Part of a small language model's weights: width 192.
Each number is 128 + 32 x the weight over its row's rms, rounded and kept within 0 to 255. Layers, rows and columns count from 0. Numbers have three digits each. The size before them is the row's rms in percent of the matrix's.

# layer 2 MLP down (transposed), 512x192, rms 0.0874, rows 0-48, columns 96-191
096:072171132194117158131117117105163116122173142132103137119130074150108114108155081114148145139095127148192096105141095140121105098098212116138082148146143074111053155141165149180156093177104100190187112094082125203139091090141108150094120137170165128105097114112154161176072070121139054169
102:130077148093087163103151115123122175123157107153146085122097095109095088136156089091144128186101158095221055162110141181142124122148135116178118120110178121108162111100100094135142093120132189111168074111121100151117196138138094126140136101132128120109123161128098130151165162161103102072
097:144139161146144123114155188178147106115089113106086153159145113178119138111173092077118137144158108096114103188109173110121077114141106161139152117064137126111176130107165113091129103147162092200138139099083135121114136186153092167127121158130113080138139083161140096107150170134140115139
105:170139123167138112110131142118124130114138154089227132106120103146127129114216134147194187119118118132140082134127095136111127133106082114117101103115106131143121108196112136129170199171139074114125109122104197112146074150151107131114042166179118182138112094097122144106176139154055164104
101:168142119184087152136113096164155223139144134094109076112165141112103116176189127120200110187103111169197202115153111165075155108132141166151167139145132099127159097138137070126140131103146093158135100125088138103185194154123104136042082157162157180153186082141102106166136148145176142130
098:074105135149147176091099210115122184124090072107071128119115112132118144150105082106119153146163111122149072130109176154127202060119137145194151154097161124113106179093148202148119158115122142150143130127139069092175120085124145094105149164138145089159134136177146104117048130108122153223
101:178085171097112128168154126104148140131146139155062111114138183140149112150164113180102124153148127155092107138058099124142114138161139169085138130148162134121151142113124139104104167142105077094060131208150134080120193092168110080207037126147088074118104180120118146068103165145109178147
101:105097101131138108105158068187123129171145150081103212158173171116125135121105146099141112139080118187114113166140110118169129099120149126076130106142099112168143126145150197108117117121138167118165162095155093118116089065055135100071144146076060147133157134183081071090130154108113159104
101:168081118066145126131084105180149134119096104121120122160150107105222144086132174148123126085164137127084112120160050184130155065127135160115106154078111187099123087122118145118135154162096103142146141134113122135113133062141123077171127179178153055113131133229144133107164139114149102135
101:048135079091138166106159115154087112123169114118147122098135136123102095122116155061116192129135130211168126109102130100104171121112165097117122171084148103129111100131064163161114110129113129123175126128158080116113140089189118092147139133106173092094102160157207108158133177138108111052
100:117113174148091109122095119114167178171120159085136138152138142169126173131128102185107089116173120137076104155129109114131106110126098107116126107138125121098085110179144128184096106138175134080111160173143155075175111101129165151161079114137158146050100108156126128142161115119058138140
092:103109186057133081142124143091142147170082123143090150221173110127127158119140144139085146170091107139114131115158132155112139142107087138081156109153098139132133175169117099123094102105103029130127105128071140152105111113114120051126110136138100106070126147116176103090144125147102178175
102:143121128142132125125122047140125150107141063069183124097123072141187193194125140059107133165058112118131064059142128117087102161108135150178081133182141127116091131147080121143150104141181176130136152091129136148109142138117147126132159158081139144149138101171154097091080106122172208119
093:191109090144183173136138129162167106105097120153095139193148209111123179098163155113121130165181123095181125150172151191128124145114081131177079110142182124087160150101147081119148077156135094109141108119157084198137183120069025103154095077101131150097121131097135113123066171113160121170
100:157148145135141169167198131118176086154146106058186142115149149139169052100155130131174138110078136135106112159080100108186140110134150165134130143072172078116187106131150149140094118157097161171166104079144104130156066137155097113111107137126144115093116134147134183085134106076094080181
102:124123115129074167111145144068114099101179095191142118190055125110164104137081100145117130165078101156137128139097122096129078114112133190133104147104150221144075141085121086127112116113129109122068105101114069092123106149146121133152114158177119160180104140085094090102120159080192214127
103:181130153116117157104098088120163119140169067185116131144103112111123107128124091112154123139174183124156134085104146137116132149165125160154090181151124186120128075092070104154120132084118133148106105101056130136078058124124107111093104128135105100095122107145047142156174069133149100146
097:055113099099145148113142077180106118077118087125131079153121091115102103134135161161079079139123082113109116141145120155121099101106128069133069047150141143080075115115143112115174124152127147166105109146139123127117168128163096143161108121137163094129128085188187078079162140119136182078
102:090132151167078145147127146082109135157082132119147114135159128122156123131181150079084105095121114079090224143172135185172095094159098105085144135149095139158154149167135139135119109172123174156046125115099122086166082100163096167125083141143114124118122125166140142109058101149133090081
100:136163125161109152116070162118139135104136138080050128077163125129139088159147049174122167056133105098125143094131087130135087072137150120099182101122098176125130083105154097150183157134201192169143100166111119073117119117091134077113175150137137111149139117109114090125133093139137122104
103:090153132090149107063139205143112091086119080144112132088149112118098132128095144149150165130137138150101110141114118110081085150186109117130131118154144129108195144092110127169156177120120112098177189163139151100168105149155145158120115164126137074152154104160112154154226098156164128147
100:117089120093163099092136133147148111137136042166135157143115089114097095128123172135179109184163138109098130137122163124189166119121134128113135089115120118170099145161101132138167154100105084155151171133149171115157181164108151166141176112134140214110121126116082082134146103076144151168
102:104109111155106128095112141145176135159135123102101193109129125071149173150061108172157114079134201121117143168143163100146123144086084152098091121138093104122100115107140186183098104135153073118123117143104126125111126173086158144072129155141202146118076131147124124103186113124101137119
101:134090091097144140157096111113136126121076113118100143132140131111151108150135119175171153110148101133136110102157080093148061079147151109156109070155087088072098124154152140127184104075148137146179180104037096122080124118087135148113124106156123128107159085185152158083101100140142128109
102:143110186179188135116059154139175129122189056112161124156170128156114114121156120167140110224088157138153115179139181130164202087148068149171087118139103129154129125098126118155091091169169139115123174163083102154156151105083136116103123175165110150095133070109184133112124126149126109141
097:071141166140117111155130115102172096133080116201124113108066181162118120117108126102156105164101134164166149117097127139115212105169132105150154129133120126155103116155092134134162083164121137100133145126156138126104070145114104111077167092114045083099130137119184145156151130092155135107
101:098146179154111105160175084129159142130178048146135104082181130109165151140108147128147177148061158197145096106133134142107131100080100116166104092099129160151102157109134147108070180079182098114122200118155145091162162161075140109093066160116155152161147099123136127157087107117173120136
101:124125101107075088153080106159149118139122132150189146150111156113141156165152188129192127095167103092136118143120122152059147068118145144104110107199146160131129136135147119098128173110093126076129138141173184155066107123105117165134141168206103153151120139132153170087184135124075130127
106:146163124161183085104096181072118090144136106130082168160117136206142090119197122083134153140105150083159101120082121156102166154141111140104171071097215068148077086074092140110075149092115157078102143153175106154116145106102145118117095140123189182130088088146165142130097134116095177153
102:178187123138157114088168120090155106137164091096000158142181102130077169080090162193108127112081142125140163119106187160110123146117118163095099140130152123123164136125113182093152164092168116180121124155153090159142072176160150173107155084162162099116096167180100121158113132077166110162
100:152177125157115176143099127129127163121143108121158036087108140139150063081111078141124085132165121148128135160077113153152152147105133140100123157155136145142125109141123163124139123130136141105147119132103094094094096135110132171121168104195022083080163076107130144120126125149136095089
105:105106109130152166103101181114153138136103206115135113117111088110110133033090093120152112154079152060089069142087169145194192161108117080118143121130092101132161156112115122151138108101111128129112102083147184076117159098133102079168124098108127136120101149150180097168109110174116120119
100:200154101155081191141077119140100071106124140120081107100148114098131121099149141135107045092119117155114116131138158114094151136171058134135135133079126115130063111133132082181114110142139134137135132152123160098059065073100107147144050169112080116121167105111088143132162084142128060113
100:148119121162108075091135158168097083085127164126152165107110157124098111141094146174127191129120112157157133087188167187134087113133063146092138111099110130137154108164173075115163148125115149111109135135133148165112116187223156132112129178136180112104095127132097118083113105162109148111
104:159109063057129124119096093119140104160118150089105102156167101123077084126165145136060161147101085126159189102160146097186132090088109160148126136111080112107092131070135135117117123140087115141179134137088130149114121181144136126153093083171112155113094157134113121101119111102138092160
098:096116134139141162133086099113138094132106079140125131130070132102091134114136135087157136124127201111091153116055103146101158132115099075064137107115142162159197122147117101127080154096087189111049128163191139181146130136081083193153093125156120123159160156166089098127120101049072117148
098:159160097177101138116055098172095215100108093139167125119107129124163119116161157121139155189110131113106101096124060099098138082122109165205120137114107048080144094166105126116129115200227116126123145096064147136121120108141112128132103076183099089115147116163203121117129155089136136116
100:183140099137076097133092128129060116096159130130053161148141131093158145130054082143105161132146084152138072125153102079097152133131136144101135117063134104087108130142175166201150146132174138106156128130112127140154155069149151098129121134096150115137123114088084156133103120169134153105
100:173112120135071040074191108143127094135093119149187198130120147127140078163145087086110152105070120123132100134178214120142082076102145188109154083120117150081172163160119193095073151139155111135089146168112123140147182185110112120124122127044159169151131130072169142143107137165157147139
101:100114155143120129151128168183130135142095133114160129104114141096099122130083086092173158091169117122176167140101110095153084152060119168102150153131144041072149084193144142119151141176150165092159066144096148153105154163150159106152140182168146149160139185121144106124095156104114138146
105:062156138133115077121154116121103171134141123194120110141176141168163123162129131124118167137108089146141095074102142082145171163108178125118115109165098145145104126139122177160050169113061090148142118117152088133129154197170142181138088153110091103157091144134106152133148127068165137163
095:137176115142162081156156182092198138053139175155131147123125105105070122141158138128149182145120089091132167199097046128125100105123102158174159144099144154151200113109091119078151133128062103110138133114143138131194133092093093094117097187070203187114156149098132122099032078121160160148
101:147053141113127147068140067124153168105133089102132110080142146126118072103096125151094072109158093128119136114097109160105163092134153111084134145079131164109122124088188117089119139118162211158131097138122114079115158126161150146085117096163063115144113124116146130169130115103194138143
100:092063109163145162116172149116113077065130091120105154154133131114116109146120128104126224099103116101150130111164068133130147096166078186118126146110134144154101128165076077123154144160153119144172115126150116171097139129122073125116055138144120074113150099140204133131078136132134161070
105:114097136169112171121084109152146132126055103128076134116141162137097199156163148137106136136127124132165140133182097121112106141164157150100128171139123095080167105172116176062097095121115133132127116156180117145090064124109114191129124129119189083096115132144117101219103133071082167090
098:082139080130088098143154142127147092102148140157098089155126145156034112104163145172182127135139129173107160093112103115137100111141170165144121113187142096129165132114130145129133143125133100200084170133136063156146169085124141147160148111086143119175157099104143135134122137088197107173
097:154152118122135117113147147100165096120089121157193152114160171157135121105105147126149106102105130086130142173084217179155122088146054139109107102166157126172151071113119166190099124168080117073129134122092174140133177105136140144190134090131069217136122104089189121102137125118048135104
098:116112096134100091116224159117133102184207123153124077153100108173136113112109095126129145091061133128152085154152183099177120171104117184124150108125049110156038130126132111167167107139151165123137106119119162122138173146117098106165143086113151178182108158143128098144115151083163132126
097:173167116158142099143060141159115187092112114187106091141158102194176156115147162179110158073102187186139148127086139104073078141144115110070140140164102120049185138166127180107152115154151206134100118146115132141150133154158137149091203159169082121153139143169130125152148102140136161133
# layer 2 MLP gate, 512x192, rms 0.113, rows 1-48, columns 96-191
101:170132186124136161125100127153156093099140076166127145131117060107163134088115111151154059185143150117185132123153106197102134105090165072160155091091148141105096141119162083113164135106124087145149087096128134181112070154145115073125048194134096086100148080130118105136091118158199098136
100:142161120157112173121128175121098142159143162099121069106109060136113136123094179153096082108072179205091109125167159194147179164107118098125162113136141148137175121094128094151152065119134092146073145191126097072104086184102164179148099181067121148094138085146130193137155145169077142172
104:144106139131165219128119180131101110117124143117144131134186092141106114119090193141111131110065081160078093115142165125141162137114134116139143097102139139147157125063171136121127150107153106137063159115112055137198129148118137148188156098139125107088102143096179129160095147163149091095
101:166056174116103160093120182143142103112151138142151084146156164115162141125072096116096138146103144094147124050151170152155092148066060056147117134111154132105086102149103136105122113135155042158172131131162118130088082188115083103128046139080137114088079092138063150103123081106138123111
099:133125150157069117144054110162089131198098117150172163142162114150107113100124127118102124160157086114153123143063104061103091146081092115169089118101071100174164155172134133186092083160166163108129094145117094139193155164119095157106183104051088111135096094131096151149153163089183064175
101:110157164158158079169101100187096116118112176185139091137139147100114157163087108078142143139090125061125141149154133110168160156072113087176111132084167087146116098142137127157108142114114154105039137154135116127168108097118130129139144114215178092068123094117164181142082102095143200121
096:161080179197134178181119143108102083145142151095117133178142145115118121111170137196115194141133107144138190091113129187103153074129139123129124135053107120119087096099073100145147129085104099079126102140182107150159121146091149084169120098102109088090109144094180052072160176144171119095
100:134131082173154186106123188163169151125154170162114053130142145143118129131132136114118114155124059147071140106123105168133117056096069117177086116151150151121088193136123095094119075167075116078099176089081116191158178166102132139189107078177144130091126081098077149135078118139086105132
101:112113116126113208131079161132099087143130126137078147096089110103165115155118180085123092100135105087168180093159114154117125140052138096181119093119139166183100160109138077117140187112106138152111126154154188092110157152146116108102081127144114104110147080157111158116132058173104160128
107:191124097116108129173081122127133096093103078157133159117125094182163097084094125163111046056106169122125111120174108100149118144045115103167136149092132146112150108140163077208119132110116198149114112089122129171155159094184150100129167104133109174117111139159143151168110155106132194141
090:124186117149123104204155156120128128108155090104137169160116090113054172114118151168153124089158164125163104109142052181106173101081090139149146107105131102131140116137175128143080130157097073138106121110131062119192118084107075115175134115209086115060088146146091108165069068125114130142
103:204176157122141166161139135059171066144175195169123140150121181136137142107128129200132140178096106083144125093149128110102073054143109141140168119098132106124110130106116129155127164146096113170143173142152098098128127119105139125150132087146122071174177090109122086061114094093119122168
089:108073175158173090197063114091113147159108144135118059065147103092096133147118066103173099190119163180107132136159124156120070153087076114138160139116152133113112089080130162146108176121128123156075136136103082103136117104113185128102140123161139098160136133098087106108121074096117113146
100:135064146106154120085120172102095105149124141171128132089139094211113139093123156158121056174135137107118114046131146109098061142096094105150135096088130120117162179158144164145084123100078078118132168134130189137142163165126174096141189125085094119071193188124112131128178135095120166183
098:157169157114184160139083156134155085140129140172111116110139129111146128116142183155132156127117132138156180122119140149145113153168141148165112097159114091067133113104123106213157087139137085089133098143132116107139076169171169154106122062182126107111139176164181177134186080150091140133
103:140131096099146113117129167170087174088136110131139148168203083160082106100128121165091102144137139110146152065136125056123169130106120166114115112106196071092121163119126170186140135168118131096129187187152113126164178112079107121121223121082155093110134132158129165082073161200100113140
096:125101142139092156114103119116102107179082133132140075144097114107132101101160140061141119182064118148074114136137127144108053091138152082084133127187132125132108126050105154130175104138114121117115136147085162144108095176139121096116119071159157075141162141143154157086078101100127072138
101:151140163098139098135157115061143139121085120129118132117164151176105109083070107144169074187091119134116180119091164104139106073127157125121105153157132124111102102140095104151125144130068125080130172137149173108140126094076113094152142065081070121095109146147135101132137134188186153222
100:119156159154150127127101172123088117160196149112114056161117080142150133120079096134052119084170094106170094139141106141153165115075123119092151135198129127131116177115130105108116121151048136168142122167138074138106129143142100105141060136152082109076171170141087136135116097149127145179
103:141081122099098181159030093119163138144155098125157109163102162157101126126187102132165122109159085126159146072088164105169117084092116142150146076172129158141112090104131099131166147168090122185134095137153104153173087106156184113092101135119116163138196165163135136073084127178142163120
101:096154165162114156125123153117117081088090125143180190098122136170128155075062172165124115089155096155117146133160130135148148091150152134148144066206169102155140115075117183080176102120112062115117133078163138116167085126077101157127192147177108116173147169113161110103086075088180141087
102:103171137137174192079163099178160096092110159130152048138165099130124114072098144164119122183133078133094159071121160133124139133113078078114085124169149091132167170105129083114150096114053137116140151159067167085138129153163138115142150132139082123150114134123050130158151143088090118132
100:105090140110103127136105143108155066108134159109126068087117110089147142191133133159116109105140140156105124123148150181151169138106083123164153139113164134130057087121108125104117089063150147135162147142147124132111081131167179134132100126098131093119095123112138132099150089068161094152
104:138192082142127154113091153137141123181097108055087125157150162183136104095137153140117105150141065171154153070113088102104145110059080152183161088130113102136137138152156147159125131146090089149170191068149136135090119145101137123137101095142129082073115143105076118153188168103198082155
101:122056156149115106134094147080095122143120167142099080161141138121079176113120134172140055095169126078121141091093144110095158098132101120135180184139144121075130107175139155082100110165088072118132035090079127144141083173087160114140046075145166125130087113112119146159120110185140104091
098:095071112143141161153113140154154082118093159138131132117214166143137104134120146100077081122127130136135093141118083092073097136108072130097136087125101143124088151097147103211164099140107053161176075105129144126160092082151149120131091169121091134118132123146086130210169107155153167106
101:156122105140181140127081166112139162176079092113187125074147119137151159128129121078108098113136124096131184139198181084106100045145094161128177120142095138116132099166122098108081128088088111088109138163099146113081168115127135120162176126156164103109140149155168113171129066170179121142
105:132126074100128192175118127123072110097152142138128106116141094164117162071144133087100142089109108129205082118136091159122165086082134076165149112078074137113109089086136083171132107112071122173060130090113107109188122087157070105107145116102069111114162088125115126068156132126135162151
096:160152168086111150110118192108125131076076123171160094164130178160090106085094099120139102129126098155138178077104140126132083139144068138098158190124165177131114130086107175160207170165142150161067155170138121173156110173073144170111112124111157127138177152126113121136149091117211141098
097:103160111111159146153130110176162113155103126190151147154179095109105160136106162136114115090130090159107182090131156093128134101159083103095122124173116096066177149170106088068177118066114106131091096144123128072132147174121087095089111160106049158121134184081106134075118135163140167166
097:139061089097073161093108077160068103208168089144153115082077166080178127145136098165062132148162092146146108059102103135182083138097093152134092172157163093102068113146105106131099204164116086149091116143142145109123133146151118112127093081122101125089123084085112173112178119108121129169
104:145127165098144151197088120144133082116092133104098077092147106091117125109096110105164147203155102139140128082119148144124076117110143093150113151138113125153130138190122088091156136126152144193169138137129060102136139128082168055138151120189163079162165070161162130156173089151122147133
104:122084139102104153139102097142110081104067089146085125150169088144146121102156132114055078138148169090180093103155158120131089189095085180201211102134142119124107119106094162130160117112117085127170090146080087095108113104139169085150138136100080116047156107118099147156108113122120185117
100:191140129105136162138172084140137127149105107209108062068145117157159131164091137095119101116127105129148126073158107131086144092111110125154089139140090129125097115182144077161171106116172157111083134086081096185206074149142140136163057050111056090078192193093103143095092100141150173107
095:134106150158155108098087098136146100100141166117112150137083115066126124125155163082103131152146100131112096116097118151182104103109115114153104135144143084135094084099100141123152100120133110142147070122066113197070182109073157073063186148153163053123157149131132165138101111129115145111
097:110105117137123186165146088150133168123139172126137140097139116107145137082113176118123099113150160136128106117099149082144217067118099102136156160126117168091068144193120149133134080119076120143124151117154159134118127119128142093169096176123097083093159142153120082130090116169099152095
098:107131172164118125174087152082135068161139129138145128164101152130090190127141143150117081183191135118095138117096061090155168098159172125119196105136080128117125105089077119128097094127114103172085112118154150124151168117069109116084131087102132145157160174160159105169141127127192094091
099:136121094122103122109072224131117066132145155163071166094139136098140184129111135156153126075100150141116131160111146123156142103169127123147176128134110112125117163110172127197164096133179169127103080155158078153122121083106168083136155125122096112083187110107128109143068117161133141168
104:098140184105127072131124131105174114136157085137097072197168135123147157123169148129122051111152122151077104103126097101174164086121125157139160113085123063128140115162077068088086142127110119209039165122113123137147117112168163186095098131108111130136122099079075097172143137129171122177
105:134094195087121151144112126171127126144126102125092105079160129115142112130124153095094103104113088079117096148071133185138126171135111161192091108119099187118108092130119104167163129091081109182125101131106067138107145133171150162150108138094146161167186147057163136077107173148105117137
093:135110103092101165155118175092154184121124108091137114177108142152067128164137084119110087073074117126108125137107144130167172194137089158113140105105137064184086112148166128146110151118066122084090137114162085091171095145161172112108194109079119107139130106170090126102115179168124158169
101:130161161108117155149121123129141084144168146180105095101157100156121085123099143073098174096119058168094173072076151180145176074094080156162123103109182117142141152089142090147130099158128094101121128141125161069192135154149107102177082131132156118083145188110100170134127100153116160090
103:156101054133138151160157133110123092188133109094127121128115085107188095091121094070151126151090145155165097098129148166145113086150135095136108074149127154118112144110177131125119148128099088160134104121101092117144084163181109191211146135148130072156121131150128103177097135110089154117
104:113143162096141110159145190157173141136060135164139141158075173053092086083165164090132108146109156118094137131121152112193138139160112151153170099165101118087099082147159092185093080114123125123151064163150134112168070132140100147157121135153146109065112106099152120144156133140121170164
098:147158091199154148093121176080134113178104126179118118099156083140148088132182179172084127094185120155096145089140090116084116082120128153165159082168078094176122162136130076062101110155134144150093072098073090160099142116132127122165155161152151117114126108106153099126100134217127154097
105:174139096125087136103101146166092194120069138187076073119174131195124140158144155129093117202138163141056175099080176147068134162133115167123168094088111099125146160130160115078227044131111106145178126116132116119161070152139177180173173123107122117140165149125146087073113134137113124166
098:086103154157111149181118087175150099102139088133175110149211138131121162151110151175090067077179110164140071132161142152117123160096084107180113122089159130158082158159130146213147187152080179143122075173115100156144124130043128183178064087111118126140122184140110150097146153118128121132
101:163147137130185195118085188155140076163107126109153141108168109106137189145136124175123127136114164070128118135117151137157107084166179163112183088132162122076154124065150172171151161162125062094080169141131135123166129160088135080161095070171112093095148159158097157099143098163124118155
# layer 2 MLP up, 512x192, rms 0.113, rows 1-48, columns 96-191
101:185142163102138152131156171168096087077160119119132025099201162129092209182108140098157068140135111118144105155105133176155145141082126146168206079172121158157158136104110132156102164131174110138116148105141134145131098181107151128102194138166096107101107100124129112147132146120180158143
094:123151148104104115165189128084197136092082155154102164060145152101187126130173147160134144144135095143104159119091088141189169109058116123125142177126108067169185161043140141141163100174183169153125137139141132150091153124139103112109070134146104169059124141116139132086184118143079117190
105:104182114085122173165122115123163142069105126057096126096152129111089145131185166144165177130149103173064114189109168115128167104141071176118102098158121114165116140136132137174074168062128141162117140091150064131155157065140090216150085108163133129133130072130164117138130079145119135117
099:128137137076157125138129188110108083132155111116091125100146101129202156108104144129132164135136076112091113160161105100132153183108114151119071176088086077159138043128133113139090135088068152093169095136107132081110125180144113121118159159126146100165091140142098117105134149094131169202
099:167131152132162088172132146171103141175048167115096117157153076139132164084138149149184136103055122097124133118164111125103130160144130147096173161135146126124183098099151172093083093141130119084122129150149123139142106079170108110153127086138138082133116151117121147138137129125092181083
100:120154180161102109170084095138157140186165156122197180133171122156086136125099160111157085116133090150116139105129114130086056156099136089069142119112166096116163149118118076161087136145150123114124138168123175176183099121135144160132111174144151145158187108120123126142101109130174093115
101:153114110183122110128115133186162124152155083106162079181155124130097093144172173097105138159213109116095149137217160087176110097118102144114162199099092143139120124120128128058093090142157103147165108148145137092140143126124110145066132184134128115152142112177153117173109091131157133118
101:137101172106116126132107185090072068127089123176068125110133082141122138097135119088152155151167177088133093146146101110121077143090150084089148121111150145145117090135141134152156148163159108121135050096176143117095144153094149102136166167130119168141069088090100104152098173180146113147
101:152183143114140119157102076175081164110111129148197104074100094160173099057167082150135141134123121120132150112063084132137157139091115117154081084099139081067122135138124156151143154145062138140107103080128152069103092099101142184162137137157151144093187072119094135136153166153089189130
097:117151110110164146088166108064107145075130159156133124152209136111135201077091122123143135087138127121081170139139095134112172172170096058120122113100136166091176171079196163141125109204146144129094085189128133157114126094149153151129145163106160152140097142107082078129147147112104136173
092:179186131178161141103077169178115167118146068127137065139106131182145139123152123149155143089155103104135085167088193098086150127150152127101117127161102189102157121154136120127161094139137145162184153097087141112135164129105139114199164133136125108091212114091092114112155090092123111143
104:141124121187121149144148092129148154111124137213114150141109171121124133167172136098094151059175106140046157121129110186147149108146125112156143148084188118159103112120164223110136121140118120113107157120160120110127179085157104074118079153160104148160133136150108130095091085136127148160
095:102157129118097135107118097156191153119086147193162124118147096086042150092144114109148139063053083112136124131066108163147102097162152085128119138100116155094089129131115117192121094163175104066107126162171096136133141124094117125154142085160177129159123179130078145099144072115127158094
098:157156198110189145115110108132085152131136102086109157142097092045132134129066148123093132109074064058133154156163100160123130082149183136144144070130054161143167073137065127148116136135095138091123123125106162157151189099116154128122125121139176144112120174162161148112143114116115145086
104:139088117126088125073163144132122097121064132112132156171129138118122065113138136118132181184099122137082092150141126167112080121123160184098174121099081138121096099095133185097139097134130110130112145110101187133126100145099107164083153142161148068108097107165116118170125092152143149167
100:130113141137150084141110112126068154093156131096110121164139192116104167135223150111095157078078086072134163162135080126126076158133181116146131115151150054121153146105118130093124153105105093184107175167087087147130077112093115122141129108117111168141101189105094163129110144130135145103
096:104183091171096150158144150099122073124087123116148098153149158152124097174094174195158177141125182129137093089093179039074088137164087088137138129146130105168149131144118112090091124079138082173184148151114150143090106205091142085114081123119139161166128108160174122104150143129105177189
100:191166092080093145140230170123169176101121146112086150076152143110100075124092150121114164174068164131076145161105178115076183094127086209154141117170150115170109138101166075145159123087137129165165095090131143134134096161152182096109157119148166153137125122162108074141102148099170136215
099:111122077148153103134105086102174154101100111149102148127132115219086175118123114190115097153147131175167120104124101091144144140121101177107145150140172163188101155118101162138110145133107167085111128125138156089144162129073131077106166188174135100098111107159107143082120080050111149139
103:129153204053155150074123134120101106075168156152131166155134121059170112172132113154132130148152193139123167106043176116113095151117069118153112144103188143093115153136071175114085120184139152147143110133175118104108115089144125174115135124111116112114110109148122120105144138171130116131
103:104110106101075165103087126110120145114136128119146113094137114050095130120094170085126034096163146125163106093147139146131158170141149060086098097167131158052041102176086111121077064148153124172170109081122178142103068111124108079074164163123106126128120135097127166123143167145129155106
102:108075117168124194148157074108211128125135113159115121087081074144120081144161113123163148112140132120128078137128157121146197152141100100141152154157062114134178166170141087096144122145086183177173147128144150131169154131069109115133096193143094099172138088102125158079166146105120132112
100:077121086118090115077108147087185132139081085176103108083113148168173125117228093139115161112156120113124117172144082157128112092122115148112168127203169134090148144134087126114140161125104113142097150099167151151099096141101064129141172143113107170181185136143140104089123087160158163160
100:125148100130160116105153130108108135101139143075169098170072078152126159145083122119161167106177118122122114121100095141196153124159115085114180233154097115204144060116114100106091162109149187178077147053123131141162160115121169101150136098150184144125091122145148119119117109130106197168
094:153166156113161149125120193076099133134068157162090080147096053147123166193065165133152116126166097117119127202109098131153119077112145124103172094135075137164133131128119167120129104172126108114101144075120115058098054117120132126149124063118157079104173160154140159134119141201136111137
105:121164086120139103161098125148097143192111147159125103153124141147132121140199127080129173155140123155098068143130083165127169129150187076129076134143085100145113153101121103059153160083098188144108059149187128165158095078084101095130098121176135141080145132134181085159065111138125163167
099:098160140149125080127165143135103140088160080131123124108111141147105124115102183149148086162145074123143172157147093128116120129151066099106152118091145155047175168151093097112176094166131110094148100154113087104109154104137151137117153082210155103143176147115080147151106117140156174139
107:148172173183141104133151168106104081132181133120123104145116121069098065084141125079181152101186150114130137146174066103143130173086135145108156178077116144068118116128113105114118117076140143185141201176158188089125188144168152107103128160150160131149154072156193203128066161146125089154
103:128172139187138098169072133124119171146148083089107137071121156122057083156119098075166111083130126153125090096095130087151093143184154103144130140139133088164067059103171101165098099097086181072111155096103148168132139136132162115121118146154164180101146149091118162157184118121162060104
103:140055104196109070120155099095112065151143178166164148150122133123060124155167150161153142110141126052104157153107098126159121103141163158155160143089105101107130088103152099152160136126205098110134129152074101097104163140163126106133076064113188143079126133115169127134145090125072163112
107:132140108104133159128177127137154114124066126124149101084090114061147165116142103066095129114158096182137186138137144119174161114094134165133135189165124159104096163150143097098114107176054092170143152180134135152146108142136146092105054141096120065156128162182129163130152141108097144075
096:142101162147113119106151192082107123118188148137112140164151108153115090172134110145146052148107163149153078142156180148116132066115173160118170155140080098102135122077152113122128080117106084153134105065125126117157113189128171143139105127152133090079172110111110086062132106144131154133
098:145146136189150135155115187104134099197134142095106139159126190085069104146140138159197120103100124159109190135121075097127164103117083110133056130106107143103126102206146168166107150073097143145123144121171160145127087101144147074157131135128110117119138118213039111120163170148124148145
106:196163094116154065138139137129089148169159102172091096126072120134168170142125127150074082118152171101161115121119085114132148158101115185145101099097110108159158104082126102115160092164120079139162076179142092139155130105124090179183100125127141133116091087143209134158169090122107139165
102:131207158104136133140157098142074158104137148087130123113075120145143130171114103140088118125117135143162101118191156107110130175158177165128186086123132156075126145109128146136150094103144150111077089122117144077097175190137150121157151087155067143125159138078137126103089140096156156133
098:141130150129191127122163111128107083131206169113132143186100079095131145134049150095120116137165163103169139200149138165082115148073191128130125168191139144097138137088077091108138117139101115118118112187168157091163170085107096168160109086098109102081112103130142130171160080169124113087
101:074135107139154144193115112156123091190146139109139098105137136117133056164092193153151159160089153071121145071069160118124098158077129150128087151126128141129101086124089095135156123088096085102126124127059116140075199191145109092118112126080190157186159137127130077081128157063103099166
100:163127135116152092160164092153066160197139174077132122149170164147122074165097141119089157139063157075136132165137073088184090134174112140173140103153123135072123138141132125145165105132152156149130162151153166154172118115148118128122082101120145144177164142119098065162133166185125096114
100:118132104130142108148144115102107129132080147130086157159162075169122170123179100100098117139046076092071127183077098090165138188123200089125112081153116153116099086108109153143125118122189117099079154113086177148090070102143119149159169130112145115124097151071135086060108195151142082068
105:144098148130160103115147125154117072085146124175148161075093104160154122124127087083122129054096174145169100093166208155129133142116133069156081161131099115148064078155169131075160155176184144145125039125146139142200132157106171105154100145145112107114162116046157193095140120146109141104
098:146156080158120076158143126126161179159113124153083117120155108144147093195111131176122164144131143088126117082173158136112144135067115206144106068166143117108123116180153110141095159063204170101130130139169111100117158157131201118149092169119112144098060083161083149138112130140142107132
101:142130152140135116190134072181080204175141095140135130143137101116077106140128092111083179118151169118135069086111130083094147174133147131128116153140095069120093108099188171175167137073082081157096112119106162091151137139083090138105159129183196149071148160184109140164143123128116182083
099:116110145123141143174061082098085159135149089081159183124100133117150159142155104166106173119104105114103123099143129156171120089182146078129121201115092151148114166096115111153093200146062102066113179158177117129103149076124108081138084138176126115088126112075121141104108144124113106126
102:130091180062151133190148101081064136119180106093133100130136120157106129093120093146098090155085160155160057075137202161096130117163084140197094122139135151104107157123137070193111135144108178181102110133111097073074149147124116084110165142094131163081119167112109074123183144139166100096
096:155131171110073147184147116115074127185103071114110164143149092143108176100122126097119134177147111143117139164153174153145133129124089180110093114101109184125178132164120123143148126114191100133111151169130151126165120151110152182079141191117106178143219116080116148123128152116140119065
098:138150153151110165132132125136088154129120170161035107129120135169148021141114164143087120190097116101107111174183172160125169129106071081132164141132079097141125112200107135088113111117113143200134113151156094124106127146099131131113102175066128124178130054160125145148143135165128130140
097:102147155158169136171151106195154110097125121114140119126147124052173132166161157183151064062170156104085114144114141155109103097148120080156177153117081157104159093125140117149148100123137129116114096086127085151145052121053096104095182140092138101105108129125112100119136121139131130118
099:091176099147168163138125144142131155150101091186141149132153096146175079162110141132108121102098084117147137091033082084080155064128078167178129127068153115174114118144071129155090155183078127137117137102093157087136182091114097142098107100122063182105154102134135082162117147086094127117